{
  "n_layer": 11,
  "n_kv_head": 2,
  "activation": "quick_gelu",
  "norm": "layernorm",
  "positions": "alibi",
  "init_std_qkv": 0.0442,
  "optimizer": "soap_variant",
  "beta2": 0.95,
  "lr_head": 0.0107
}
Each number is 200 + 40 x the weight over its row's rms, rounded and kept within 0 to 999. Layers, rows and columns count from 0. The size before them is the row's rms in percent of the matrix's.

# layer 8 MLP up, 512x128, rms 0.168, rows 423-511, columns 64-127
096,190,154,284,144,144,243,182,211,133,170,223,273,206,210,222,154,189,175,199,182,230,213,193,234,224,193,157,120,243,124,153,228,183,215,226,169,146,134,176,129,207,200,250,219,196,207,262,204,172,140,177,174,164,201,226,232,153,178,140,257,198,166,199,192
117,129,209,216,211,278,217,162,171,205,176,215,228,204,257,212,211,203,181,179,157,148,165,153,195,208,171,211,238,221,202,210,221,283,231,183,195,176,169,105,117,204,244,166,199,241,152,226,159,162,224,213,240,197,237,82,189,208,172,167,246,201,193,158,168
111,179,210,147,221,148,206,173,223,220,163,237,184,225,141,139,137,126,175,231,163,235,259,192,187,184,132,180,227,146,213,187,148,226,234,198,243,166,150,171,121,120,201,208,163,182,228,180,199,213,203,138,270,262,237,208,191,108,220,172,218,166,225,135,144
097,299,250,183,214,194,208,226,159,226,245,188,242,175,166,232,198,171,198,206,235,228,213,159,124,158,206,184,188,177,179,196,180,250,215,221,194,215,138,173,192,199,183,117,178,183,217,157,131,221,237,140,225,184,146,190,219,151,209,187,211,269,184,125,206
106,181,176,201,257,244,163,235,205,220,260,194,239,222,180,191,213,256,230,204,170,237,279,220,192,150,208,191,192,123,233,188,218,168,211,229,191,171,235,134,227,205,180,166,167,274,161,291,227,215,194,162,174,171,252,174,211,262,187,218,151,205,242,209,163
093,136,216,161,219,178,248,292,201,265,163,128,172,195,158,229,180,182,257,237,137,130,204,195,214,195,141,218,109,187,213,205,233,136,223,186,248,237,254,174,249,239,210,288,231,197,223,238,168,213,181,189,239,224,194,201,292,185,185,187,185,163,213,231,210
108,167,165,161,283,173,148,184,271,179,136,156,226,208,243,241,256,218,200,214,182,222,191,191,239,243,201,157,89,182,239,194,186,140,192,247,172,164,186,248,196,178,240,229,181,149,202,201,168,204,215,155,171,154,266,282,181,168,235,229,202,263,134,228,155
087,226,232,211,303,194,190,212,207,213,193,228,237,257,242,213,247,174,260,160,217,176,235,158,233,219,133,265,175,225,165,190,183,144,210,176,206,175,214,226,222,211,202,234,186,234,173,240,188,237,122,174,299,156,189,185,176,145,167,251,122,246,291,164,261
088,196,194,236,245,168,261,266,148,137,210,195,151,165,245,220,219,221,251,154,137,249,187,167,163,188,151,225,156,130,180,203,221,233,275,230,110,260,117,308,223,198,183,236,179,225,214,252,159,184,229,184,165,189,136,208,174,203,259,157,193,238,245,203,242
108,142,221,208,190,157,212,226,173,220,187,174,118,159,272,198,161,242,219,176,234,228,249,180,223,156,243,268,114,243,260,225,73,231,228,213,196,168,247,149,172,116,228,193,251,269,203,215,201,134,185,227,243,189,239,151,182,208,244,119,153,192,186,182,156
097,148,199,180,226,145,234,141,191,203,257,184,195,190,173,252,175,195,266,179,219,173,239,195,229,205,182,164,173,244,251,198,164,217,219,222,207,182,232,202,226,170,202,300,165,146,171,193,211,255,221,179,168,202,140,225,194,262,188,207,249,171,233,213,100
095,180,209,195,206,196,177,282,193,285,198,207,215,92,280,205,183,122,187,235,187,130,187,174,220,164,275,241,202,171,155,209,203,227,250,166,135,161,169,191,146,182,287,230,232,233,195,201,226,209,220,153,132,190,182,248,195,178,195,193,222,249,196,129,149
096,210,199,181,105,235,180,152,196,160,233,161,181,188,220,186,184,133,210,153,193,225,269,176,163,169,246,198,264,186,228,244,133,194,217,242,194,259,183,172,253,218,177,211,236,222,151,176,276,119,221,198,224,223,228,192,149,160,252,188,73,217,218,137,206
094,170,175,196,238,209,175,195,214,113,171,156,169,193,222,122,267,177,234,255,243,191,260,93,238,179,165,252,175,198,170,188,218,153,229,197,186,178,233,177,212,204,164,174,202,159,140,231,209,240,177,214,229,254,224,196,274,199,159,215,212,243,321,165,207
112,212,264,205,250,218,204,152,199,243,122,257,210,233,243,213,227,243,175,205,190,210,259,202,110,134,229,210,205,148,220,121,204,128,149,206,245,160,187,230,182,132,254,167,249,226,213,205,149,181,172,117,184,191,178,143,250,151,287,176,175,168,225,261,100
100,144,155,236,219,177,246,176,250,191,208,193,198,176,210,186,225,223,214,166,133,199,295,226,248,118,179,251,254,248,218,240,218,217,209,170,180,176,199,178,185,257,175,255,225,202,219,225,244,140,96,150,201,182,203,213,188,216,142,111,234,235,235,150,131
097,215,150,221,183,218,215,191,151,266,136,253,176,197,183,206,218,238,202,240,221,219,178,226,244,194,188,223,121,154,146,277,152,174,149,177,195,278,220,138,205,182,163,283,278,169,227,169,184,269,246,211,257,185,126,205,209,159,217,139,215,153,214,189,166
100,182,181,195,209,153,198,256,172,121,165,185,202,288,173,166,150,123,158,258,181,169,173,205,185,170,184,227,222,135,214,205,252,208,142,277,148,222,215,235,197,154,247,274,161,185,161,184,242,274,144,164,262,120,237,136,203,281,139,161,213,205,267,138,195
095,171,208,123,201,142,163,134,158,241,216,218,195,194,210,170,158,196,187,228,177,183,265,246,161,209,203,158,191,166,182,233,196,216,209,152,203,284,140,221,70,167,207,196,193,183,151,208,114,161,242,166,210,188,187,242,152,193,251,192,140,213,186,167,200
094,179,225,106,143,284,192,250,195,229,238,152,225,207,108,199,246,206,179,213,244,157,239,212,200,271,164,186,188,211,145,271,225,250,210,227,196,233,250,178,169,226,188,230,236,220,186,166,176,187,206,177,138,209,109,203,236,179,169,212,132,272,188,271,234
094,255,208,189,223,160,180,151,174,247,195,161,169,242,163,177,230,225,227,258,249,177,204,255,224,214,185,229,258,179,112,234,177,235,228,246,186,218,125,239,230,175,239,299,197,228,230,123,188,85,235,233,202,203,208,183,251,258,119,160,187,222,228,179,147
106,163,211,133,194,176,282,187,177,226,143,217,134,246,210,157,256,193,176,228,224,211,225,153,153,160,165,209,153,117,249,195,233,238,266,234,234,100,221,171,173,229,239,179,227,130,149,153,200,199,250,191,195,221,170,225,220,161,205,204,223,181,314,160,167
087,263,192,123,186,197,226,237,200,162,163,193,173,178,225,161,166,127,220,160,193,249,206,204,203,282,241,204,141,287,235,258,257,147,235,229,143,227,200,135,188,235,206,247,251,195,190,154,191,233,217,279,269,224,208,171,125,198,213,189,270,213,196,186,116
106,139,178,125,213,240,187,173,257,210,224,175,151,148,281,287,151,198,218,163,187,219,261,236,159,200,219,197,192,222,212,166,211,246,215,293,181,139,300,192,219,172,217,202,194,240,156,204,128,215,274,241,181,206,192,210,166,233,196,245,187,205,212,250,129
101,231,224,146,192,203,184,147,176,152,161,226,245,198,152,234,222,171,195,261,216,176,183,120,209,200,306,175,226,161,131,130,198,213,247,247,266,283,258,205,210,259,213,131,201,179,173,174,138,203,197,142,264,239,205,161,208,159,147,149,237,206,229,153,252
087,217,212,217,149,185,172,161,150,160,169,219,235,196,128,198,238,106,237,219,216,240,256,236,218,161,274,251,220,183,141,242,173,236,233,207,117,268,197,171,211,208,165,193,158,94,140,205,223,156,178,201,250,215,154,191,151,151,178,179,164,166,236,156,215
100,195,202,225,248,264,223,238,225,186,149,166,195,202,204,252,186,255,177,207,144,124,182,234,208,185,250,210,195,187,233,231,230,264,202,233,185,160,164,213,153,203,261,271,218,178,210,200,219,235,254,206,247,156,158,125,218,163,191,190,293,133,199,184,198
097,214,226,207,249,207,210,216,145,190,237,156,242,211,228,166,161,189,156,253,192,196,207,208,245,252,206,265,208,157,152,218,112,173,146,280,158,259,213,101,222,203,227,175,276,220,198,186,211,177,150,231,269,218,220,199,188,216,181,222,237,185,171,164,190
094,263,209,211,180,218,135,112,162,165,191,158,215,207,170,216,259,219,150,307,127,119,291,260,204,199,278,180,125,226,210,219,180,200,155,242,239,253,197,181,161,215,195,289,176,260,203,161,158,230,150,225,190,223,200,178,190,208,186,155,232,210,208,211,212
094,235,193,193,158,220,128,187,213,147,226,200,182,214,163,206,196,215,179,198,284,152,220,127,194,235,208,227,133,163,85,179,197,213,160,199,171,255,216,274,210,277,252,285,241,227,213,178,181,185,186,217,151,205,220,170,192,260,187,202,277,190,182,192,191
098,234,175,154,202,228,160,299,217,187,224,196,115,270,191,181,126,191,138,157,214,189,220,200,182,155,217,286,190,171,199,230,171,173,194,246,125,198,188,156,193,146,119,314,155,218,178,172,151,192,139,175,212,239,159,175,184,178,198,188,205,248,194,223,132
095,135,194,251,160,220,214,177,222,221,124,145,254,141,248,200,211,179,197,184,214,169,208,257,182,175,239,290,212,149,223,227,200,177,265,161,150,159,228,196,224,191,149,181,306,223,206,255,145,199,159,204,257,238,189,145,274,270,197,262,104,141,183,240,189
104,129,233,251,311,212,306,195,204,209,205,180,210,171,275,156,237,221,204,157,181,146,207,193,178,187,181,261,196,206,202,209,194,179,262,285,178,199,277,176,215,207,298,181,227,155,179,245,243,165,205,269,191,258,136,148,243,201,221,200,172,174,296,154,161
098,107,195,161,248,152,158,168,278,224,100,259,211,223,222,192,215,201,242,179,204,217,186,132,248,196,213,174,169,199,209,192,243,121,225,253,206,149,263,237,167,160,277,213,274,242,209,246,177,211,255,189,252,216,261,190,172,193,257,138,169,229,178,180,207
100,242,201,219,283,210,191,205,262,236,124,144,176,155,201,183,271,174,195,232,215,238,237,199,205,208,179,252,225,229,280,177,126,219,157,189,198,250,178,174,252,240,282,306,183,217,216,164,147,226,213,195,188,239,221,216,261,126,226,204,191,146,218,133,202
109,215,177,164,225,207,237,225,209,275,248,190,250,221,252,253,137,212,156,223,209,197,293,213,170,197,255,166,237,169,248,222,187,147,127,165,240,166,166,169,171,181,260,208,216,227,183,168,153,261,207,186,198,182,152,189,268,221,136,216,227,239,204,182,247
099,195,240,190,231,137,199,237,250,188,233,213,187,218,209,255,234,111,200,216,210,203,244,146,185,196,240,124,215,181,156,177,248,205,172,151,261,201,197,96,162,174,158,164,135,203,164,153,185,232,176,212,161,159,218,240,275,174,215,202,243,165,249,142,268
096,200,184,215,204,148,160,136,174,130,215,172,244,197,262,27,168,208,254,200,243,201,188,200,272,210,199,185,170,194,202,234,152,121,237,218,177,250,144,259,200,182,267,223,173,283,186,121,185,155,185,199,204,192,189,184,227,153,162,256,159,217,177,205,249
113,224,197,240,234,154,250,161,247,208,262,318,249,196,163,224,222,198,139,198,266,272,206,210,168,125,219,157,211,159,232,172,132,179,211,199,163,211,167,191,147,115,272,220,296,238,233,281,122,171,184,200,226,211,211,185,196,262,217,195,210,230,213,173,144
110,106,175,157,211,80,285,187,233,211,208,239,191,241,199,193,206,225,235,269,142,260,171,189,174,232,208,228,189,130,305,233,215,245,216,211,140,170,217,168,209,142,252,149,196,194,177,224,196,184,156,168,204,192,192,214,268,206,193,194,200,224,219,208,163
097,176,226,191,145,174,232,145,159,182,171,261,278,195,206,245,170,205,213,158,190,207,221,236,161,185,183,171,281,202,255,226,118,171,159,179,274,246,228,197,291,185,189,218,202,203,199,224,245,177,171,140,181,188,260,150,249,267,181,154,160,199,255,202,147
093,215,139,132,186,172,247,102,207,150,225,207,306,194,149,166,242,189,206,269,189,223,159,318,251,248,225,205,158,175,165,212,154,183,182,156,250,152,224,158,178,200,173,222,251,212,195,146,191,236,175,175,199,310,216,97,170,176,178,216,226,96,245,260,144
090,293,177,265,207,204,164,230,224,145,190,208,187,221,219,199,271,188,174,190,221,126,280,229,156,210,222,168,215,134,175,224,173,239,141,159,208,194,208,204,227,161,259,223,167,212,136,184,247,198,236,237,304,204,178,134,172,207,177,186,183,257,206,143,175
093,204,186,252,234,196,217,254,245,234,179,232,245,260,209,282,240,176,165,173,210,214,275,251,191,201,149,217,226,244,217,245,209,224,168,154,199,227,167,188,152,252,145,133,208,213,237,211,118,305,170,197,207,203,161,221,193,138,191,178,182,252,244,108,221
107,195,181,181,171,157,160,135,150,248,250,235,225,176,211,285,159,279,177,119,160,217,183,209,173,236,224,151,167,149,171,206,197,170,228,256,213,208,249,229,182,243,240,184,264,274,210,243,197,245,123,161,239,196,150,179,216,223,218,180,221,200,217,161,161
103,131,158,231,175,200,187,241,213,173,197,285,209,184,234,228,109,219,204,133,167,163,204,118,228,178,153,129,221,177,254,203,254,156,227,212,147,220,186,204,240,93,198,182,194,142,231,206,249,173,199,170,167,215,157,196,205,171,219,152,222,119,259,223,219
094,236,207,252,265,173,190,187,150,120,115,170,261,196,122,208,156,150,219,184,196,203,223,210,251,205,229,194,182,246,197,293,208,92,209,217,160,143,205,219,221,247,226,243,168,277,185,147,235,265,253,207,154,205,157,172,216,188,228,88,166,193,177,229,168
097,184,153,233,176,149,219,221,175,200,193,217,217,119,211,203,261,151,184,155,238,227,170,221,245,229,213,247,182,213,255,169,215,211,186,180,219,150,197,241,155,221,210,232,177,186,151,171,205,285,225,186,284,220,207,171,189,264,239,193,176,214,182,202,200
094,210,212,177,290,219,223,223,209,175,197,274,244,171,218,222,251,201,133,223,124,132,145,141,184,204,279,219,189,253,275,217,210,221,176,234,230,304,187,245,249,162,167,232,224,212,224,218,173,186,196,197,222,296,151,163,244,128,253,206,205,188,245,120,211
098,176,211,152,159,149,286,229,186,157,203,234,257,236,217,229,173,134,207,91,178,217,216,189,161,260,229,141,211,213,173,186,184,113,170,239,173,224,159,138,174,215,246,185,195,153,169,191,221,220,236,159,185,212,238,164,250,186,234,226,225,181,217,184,159
132,215,128,173,215,192,204,211,201,183,223,159,245,228,210,214,201,139,221,133,217,81,161,247,256,155,142,261,223,207,201,212,231,227,224,227,226,189,153,211,152,255,275,172,240,121,208,133,178,192,175,213,174,185,166,151,236,197,125,196,274,188,245,172,160
102,268,166,229,208,95,154,237,261,137,218,220,268,143,292,279,193,203,226,197,238,123,160,174,210,154,230,165,171,138,160,240,201,201,150,242,145,205,144,161,166,198,166,179,117,148,174,139,169,228,225,190,249,178,184,209,199,203,225,177,271,211,221,203,168
083,152,195,246,196,177,206,164,225,65,182,195,219,160,195,252,196,207,220,101,226,197,294,211,151,216,211,195,230,261,152,102,230,239,163,266,195,181,167,202,261,205,218,214,238,200,204,193,294,231,225,200,157,216,184,130,179,150,218,238,127,245,184,135,247
107,206,147,224,272,131,256,255,219,172,220,284,150,259,207,137,167,176,315,224,191,229,268,223,214,201,209,240,222,187,269,219,153,226,207,213,159,111,221,203,128,225,213,239,197,193,167,172,239,138,214,209,186,294,206,119,227,169,191,185,244,180,215,119,241
095,201,199,187,255,230,161,126,120,194,197,189,176,191,209,164,213,186,185,253,291,212,190,222,200,213,218,188,184,259,128,280,305,186,232,195,198,207,200,187,188,179,249,162,185,271,173,241,200,194,213,116,153,198,154,295,231,146,172,134,88,224,207,255,210
100,211,147,236,202,202,144,288,260,231,213,205,235,186,237,188,118,182,178,202,178,143,177,168,173,225,200,201,197,263,183,230,155,192,154,156,178,310,230,191,301,279,202,268,202,167,134,193,157,205,201,184,204,170,240,174,140,234,211,187,165,126,198,133,153
089,222,234,224,188,151,160,212,253,182,233,136,219,147,246,229,227,132,206,139,187,233,115,218,176,170,167,117,176,178,116,182,174,208,223,235,169,195,263,212,172,295,281,282,176,232,217,217,166,196,266,235,290,225,156,144,137,246,181,240,242,202,143,74,185
109,123,203,240,195,173,303,182,223,159,229,196,150,196,181,142,217,152,177,199,204,148,190,216,227,309,214,238,218,264,188,183,223,247,208,231,241,160,222,213,164,96,193,236,222,188,199,165,139,160,289,188,214,219,159,180,176,157,220,202,243,226,281,147,206
100,244,224,178,96,200,257,212,158,137,245,158,259,204,191,214,197,250,181,167,168,212,244,242,196,294,192,244,170,222,189,193,250,215,177,204,161,225,168,159,221,178,172,226,180,257,226,189,175,158,240,246,196,260,219,145,146,222,186,194,196,286,200,150,161
091,210,164,253,206,254,169,215,207,147,160,237,173,183,188,232,260,226,193,201,123,204,229,157,261,207,227,238,225,189,141,254,274,171,227,232,264,162,137,221,256,156,140,181,188,194,191,159,228,197,211,179,221,233,178,153,192,215,217,99,209,174,191,177,222
097,205,177,269,192,228,148,162,240,205,189,210,165,193,145,186,207,234,176,196,279,187,200,205,256,206,282,109,230,153,207,200,180,166,259,229,135,223,175,182,226,270,185,212,178,196,135,196,187,186,168,198,146,226,164,217,139,148,227,218,178,216,204,270,213
106,206,206,229,209,194,218,172,161,114,148,240,288,247,206,166,208,215,137,232,124,141,186,226,237,166,175,214,195,230,256,185,244,259,190,145,166,163,237,131,179,228,262,281,249,155,160,188,155,226,194,214,234,125,202,183,267,154,212,221,246,154,225,202,163
102,200,148,256,183,191,287,276,198,166,236,191,250,237,242,174,181,189,216,186,221,208,228,228,111,184,137,240,147,348,249,225,196,258,200,166,152,258,191,241,168,221,216,158,212,153,188,196,185,225,187,201,188,180,193,166,193,256,190,134,96,154,222,150,206
104,217,289,273,276,201,205,123,197,163,158,166,252,194,216,207,216,194,262,188,230,121,175,153,260,204,205,208,143,203,207,227,220,226,196,214,290,212,161,213,209,170,249,200,209,170,199,173,179,190,201,234,191,149,155,145,230,202,175,160,208,245,175,135,200
109,195,215,249,212,118,193,160,221,156,240,167,255,206,164,154,221,139,220,191,217,256,221,174,205,233,178,190,168,161,110,290,197,108,204,201,224,249,197,226,210,204,209,195,243,259,216,242,217,162,219,107,173,230,234,191,266,220,144,189,156,215,203,247,157
093,211,184,214,167,215,135,215,209,195,173,121,182,225,81,166,177,177,219,203,160,228,321,212,272,243,117,232,215,107,187,167,217,257,225,226,235,162,167,286,274,198,184,171,201,294,200,124,212,219,224,226,185,223,210,143,243,195,221,111,209,248,202,168,163
084,220,118,258,231,181,204,229,199,137,150,165,187,211,85,236,254,177,200,205,233,210,202,183,147,146,175,250,140,179,168,236,211,172,281,211,79,247,208,243,207,200,200,161,172,186,211,182,191,198,98,199,227,127,166,213,130,165,208,216,150,235,175,231,179
102,291,167,179,179,142,192,131,262,112,168,221,186,178,222,228,167,222,115,193,192,204,93,205,257,168,244,220,201,153,189,265,179,181,165,210,189,215,243,233,222,120,164,291,206,246,213,198,155,221,122,267,255,216,189,157,137,128,185,177,181,232,272,192,214
124,181,201,248,213,299,228,229,155,204,214,236,183,221,221,249,197,189,145,216,194,152,241,208,263,180,238,153,172,176,248,147,254,204,164,214,122,204,246,290,138,232,178,182,227,203,153,153,171,225,161,152,220,195,197,174,238,234,278,177,236,191,189,224,182
097,205,168,135,204,211,213,213,197,181,187,130,244,159,181,165,256,156,293,250,183,246,161,212,262,205,197,190,184,252,212,227,198,131,307,275,265,251,169,165,238,230,170,196,190,241,200,190,182,113,225,170,194,176,170,238,197,235,182,214,164,187,223,231,206
102,209,205,141,181,244,199,197,176,186,182,141,216,225,185,247,148,158,154,175,197,331,274,222,197,234,134,241,174,178,243,171,248,224,222,179,174,193,201,155,128,253,96,192,223,174,255,208,262,147,174,177,247,229,146,152,168,175,198,201,251,179,214,263,195
101,182,188,151,251,206,297,182,207,152,237,179,235,194,218,237,179,182,195,234,210,138,182,192,207,213,190,117,191,237,97,215,214,151,163,274,236,141,232,195,185,213,225,188,243,202,126,177,229,233,255,222,256,227,222,225,238,168,254,125,189,192,149,160,246
091,180,230,271,170,182,183,137,205,185,288,211,222,152,201,157,251,281,183,156,181,162,218,150,193,152,207,261,203,137,174,197,212,184,234,166,142,218,140,232,215,177,156,205,170,200,192,195,161,219,260,218,236,184,156,174,280,192,275,167,251,236,195,232,223
095,123,216,237,253,262,260,203,286,193,191,125,209,131,137,197,208,211,256,190,192,210,226,228,125,194,197,251,178,224,184,229,168,240,190,252,249,196,180,192,204,208,178,268,195,135,228,206,212,124,230,170,148,177,173,214,213,131,233,220,190,191,251,121,179
102,201,123,243,192,226,257,216,263,241,183,238,239,180,202,230,179,214,220,244,244,241,177,207,226,215,199,244,178,161,259,179,203,159,186,182,69,239,128,234,176,161,204,181,208,191,196,210,164,180,199,195,208,207,210,234,128,196,113,206,237,179,194,234,166
115,255,236,231,220,153,199,166,139,192,170,249,271,213,176,187,220,172,166,166,180,197,233,238,263,181,149,206,174,211,175,235,289,144,233,167,177,229,193,191,198,220,221,252,233,185,176,234,139,174,175,191,179,142,215,156,272,69,175,233,258,212,244,222,210
102,258,149,158,163,173,212,231,156,203,215,174,218,279,270,174,180,201,165,146,236,288,198,189,177,177,197,198,263,158,181,199,189,234,148,203,149,190,190,237,175,246,195,181,273,253,240,262,203,193,161,210,113,233,187,161,239,266,167,260,174,164,200,221,200
096,194,220,181,141,193,214,207,169,154,145,211,198,195,219,188,194,180,168,145,178,185,119,162,187,159,220,194,161,185,320,253,135,210,179,200,84,249,213,140,170,176,189,210,216,255,191,188,226,168,216,231,203,258,221,217,216,157,241,154,208,189,159,192,185
102,250,181,98,190,193,161,196,237,193,157,138,230,195,229,212,181,259,147,238,193,162,195,191,152,202,236,194,174,189,226,170,198,201,239,255,215,266,284,274,268,174,205,164,150,205,195,215,212,194,166,230,262,212,214,255,315,209,221,166,178,190,207,211,151
114,189,200,192,224,144,171,205,130,198,165,232,218,156,254,247,171,176,179,196,294,171,191,257,273,261,227,136,187,146,150,280,197,210,206,224,191,139,210,131,161,232,196,226,204,108,266,199,213,227,248,212,269,216,270,157,194,209,213,177,149,196,162,120,213
094,177,224,158,208,174,218,170,272,246,195,180,219,151,186,186,216,263,172,192,247,251,132,225,213,188,197,229,104,200,215,294,175,170,217,266,147,203,226,239,217,198,203,167,142,206,179,221,177,226,216,152,139,180,175,225,261,209,213,115,213,163,252,199,162
090,273,229,212,192,202,185,234,247,160,176,213,198,156,185,265,243,198,181,246,135,181,236,209,231,248,297,199,253,195,184,169,235,196,228,190,132,222,192,224,184,189,179,219,153,235,138,229,169,246,148,207,239,165,163,136,154,216,213,140,205,149,284,151,131
097,201,206,189,189,93,208,240,278,218,194,263,233,250,194,211,180,243,219,170,238,217,158,160,182,253,197,177,163,217,213,175,219,184,183,194,159,219,170,207,203,128,180,240,228,218,126,171,209,236,198,128,178,167,191,237,221,195,182,216,217,168,208,191,173
098,209,234,254,186,224,162,179,203,190,211,200,173,178,184,220,207,214,204,176,205,131,268,252,259,208,181,240,169,202,221,264,194,183,229,185,254,225,284,210,203,200,151,198,224,134,219,185,161,191,207,157,262,177,229,171,132,223,187,182,123,210,165,134,133
091,218,145,150,188,246,108,222,227,139,205,215,217,225,146,197,214,236,195,195,178,186,227,220,243,171,208,198,170,131,166,135,231,274,202,234,162,161,230,274,283,138,248,161,188,265,152,142,256,226,258,237,186,201,235,188,138,181,205,183,131,238,225,235,152
109,216,200,187,242,125,171,286,154,251,230,203,248,188,120,183,216,139,188,238,176,247,270,254,225,224,182,245,220,174,205,231,206,221,134,198,217,195,188,149,170,132,225,259,230,268,203,185,142,137,238,147,192,226,141,256,167,203,126,170,242,236,204,201,249
087,213,179,242,175,184,192,213,160,173,173,185,206,214,267,230,238,215,263,167,227,229,192,139,193,244,218,147,213,166,226,190,134,92,260,251,138,183,183,199,174,197,189,231,197,192,196,231,187,211,166,156,145,190,185,231,195,160,176,209,261,160,223,118,256
104,107,229,203,144,171,191,184,231,192,226,161,160,172,255,220,219,240,267,188,158,213,218,207,211,176,229,165,187,208,238,349,187,166,190,143,205,206,240,205,205,169,157,212,306,233,161,243,203,185,135,259,252,171,199,175,183,134,227,222,186,205,180,182,191
100,217,239,243,235,183,266,232,207,175,213,168,162,142,181,216,243,137,149,250,226,222,230,247,193,223,165,220,225,212,228,188,250,212,255,188,163,167,179,159,195,197,154,164,181,159,242,147,171,274,186,107,174,214,141,153,203,198,279,169,244,245,248,196,207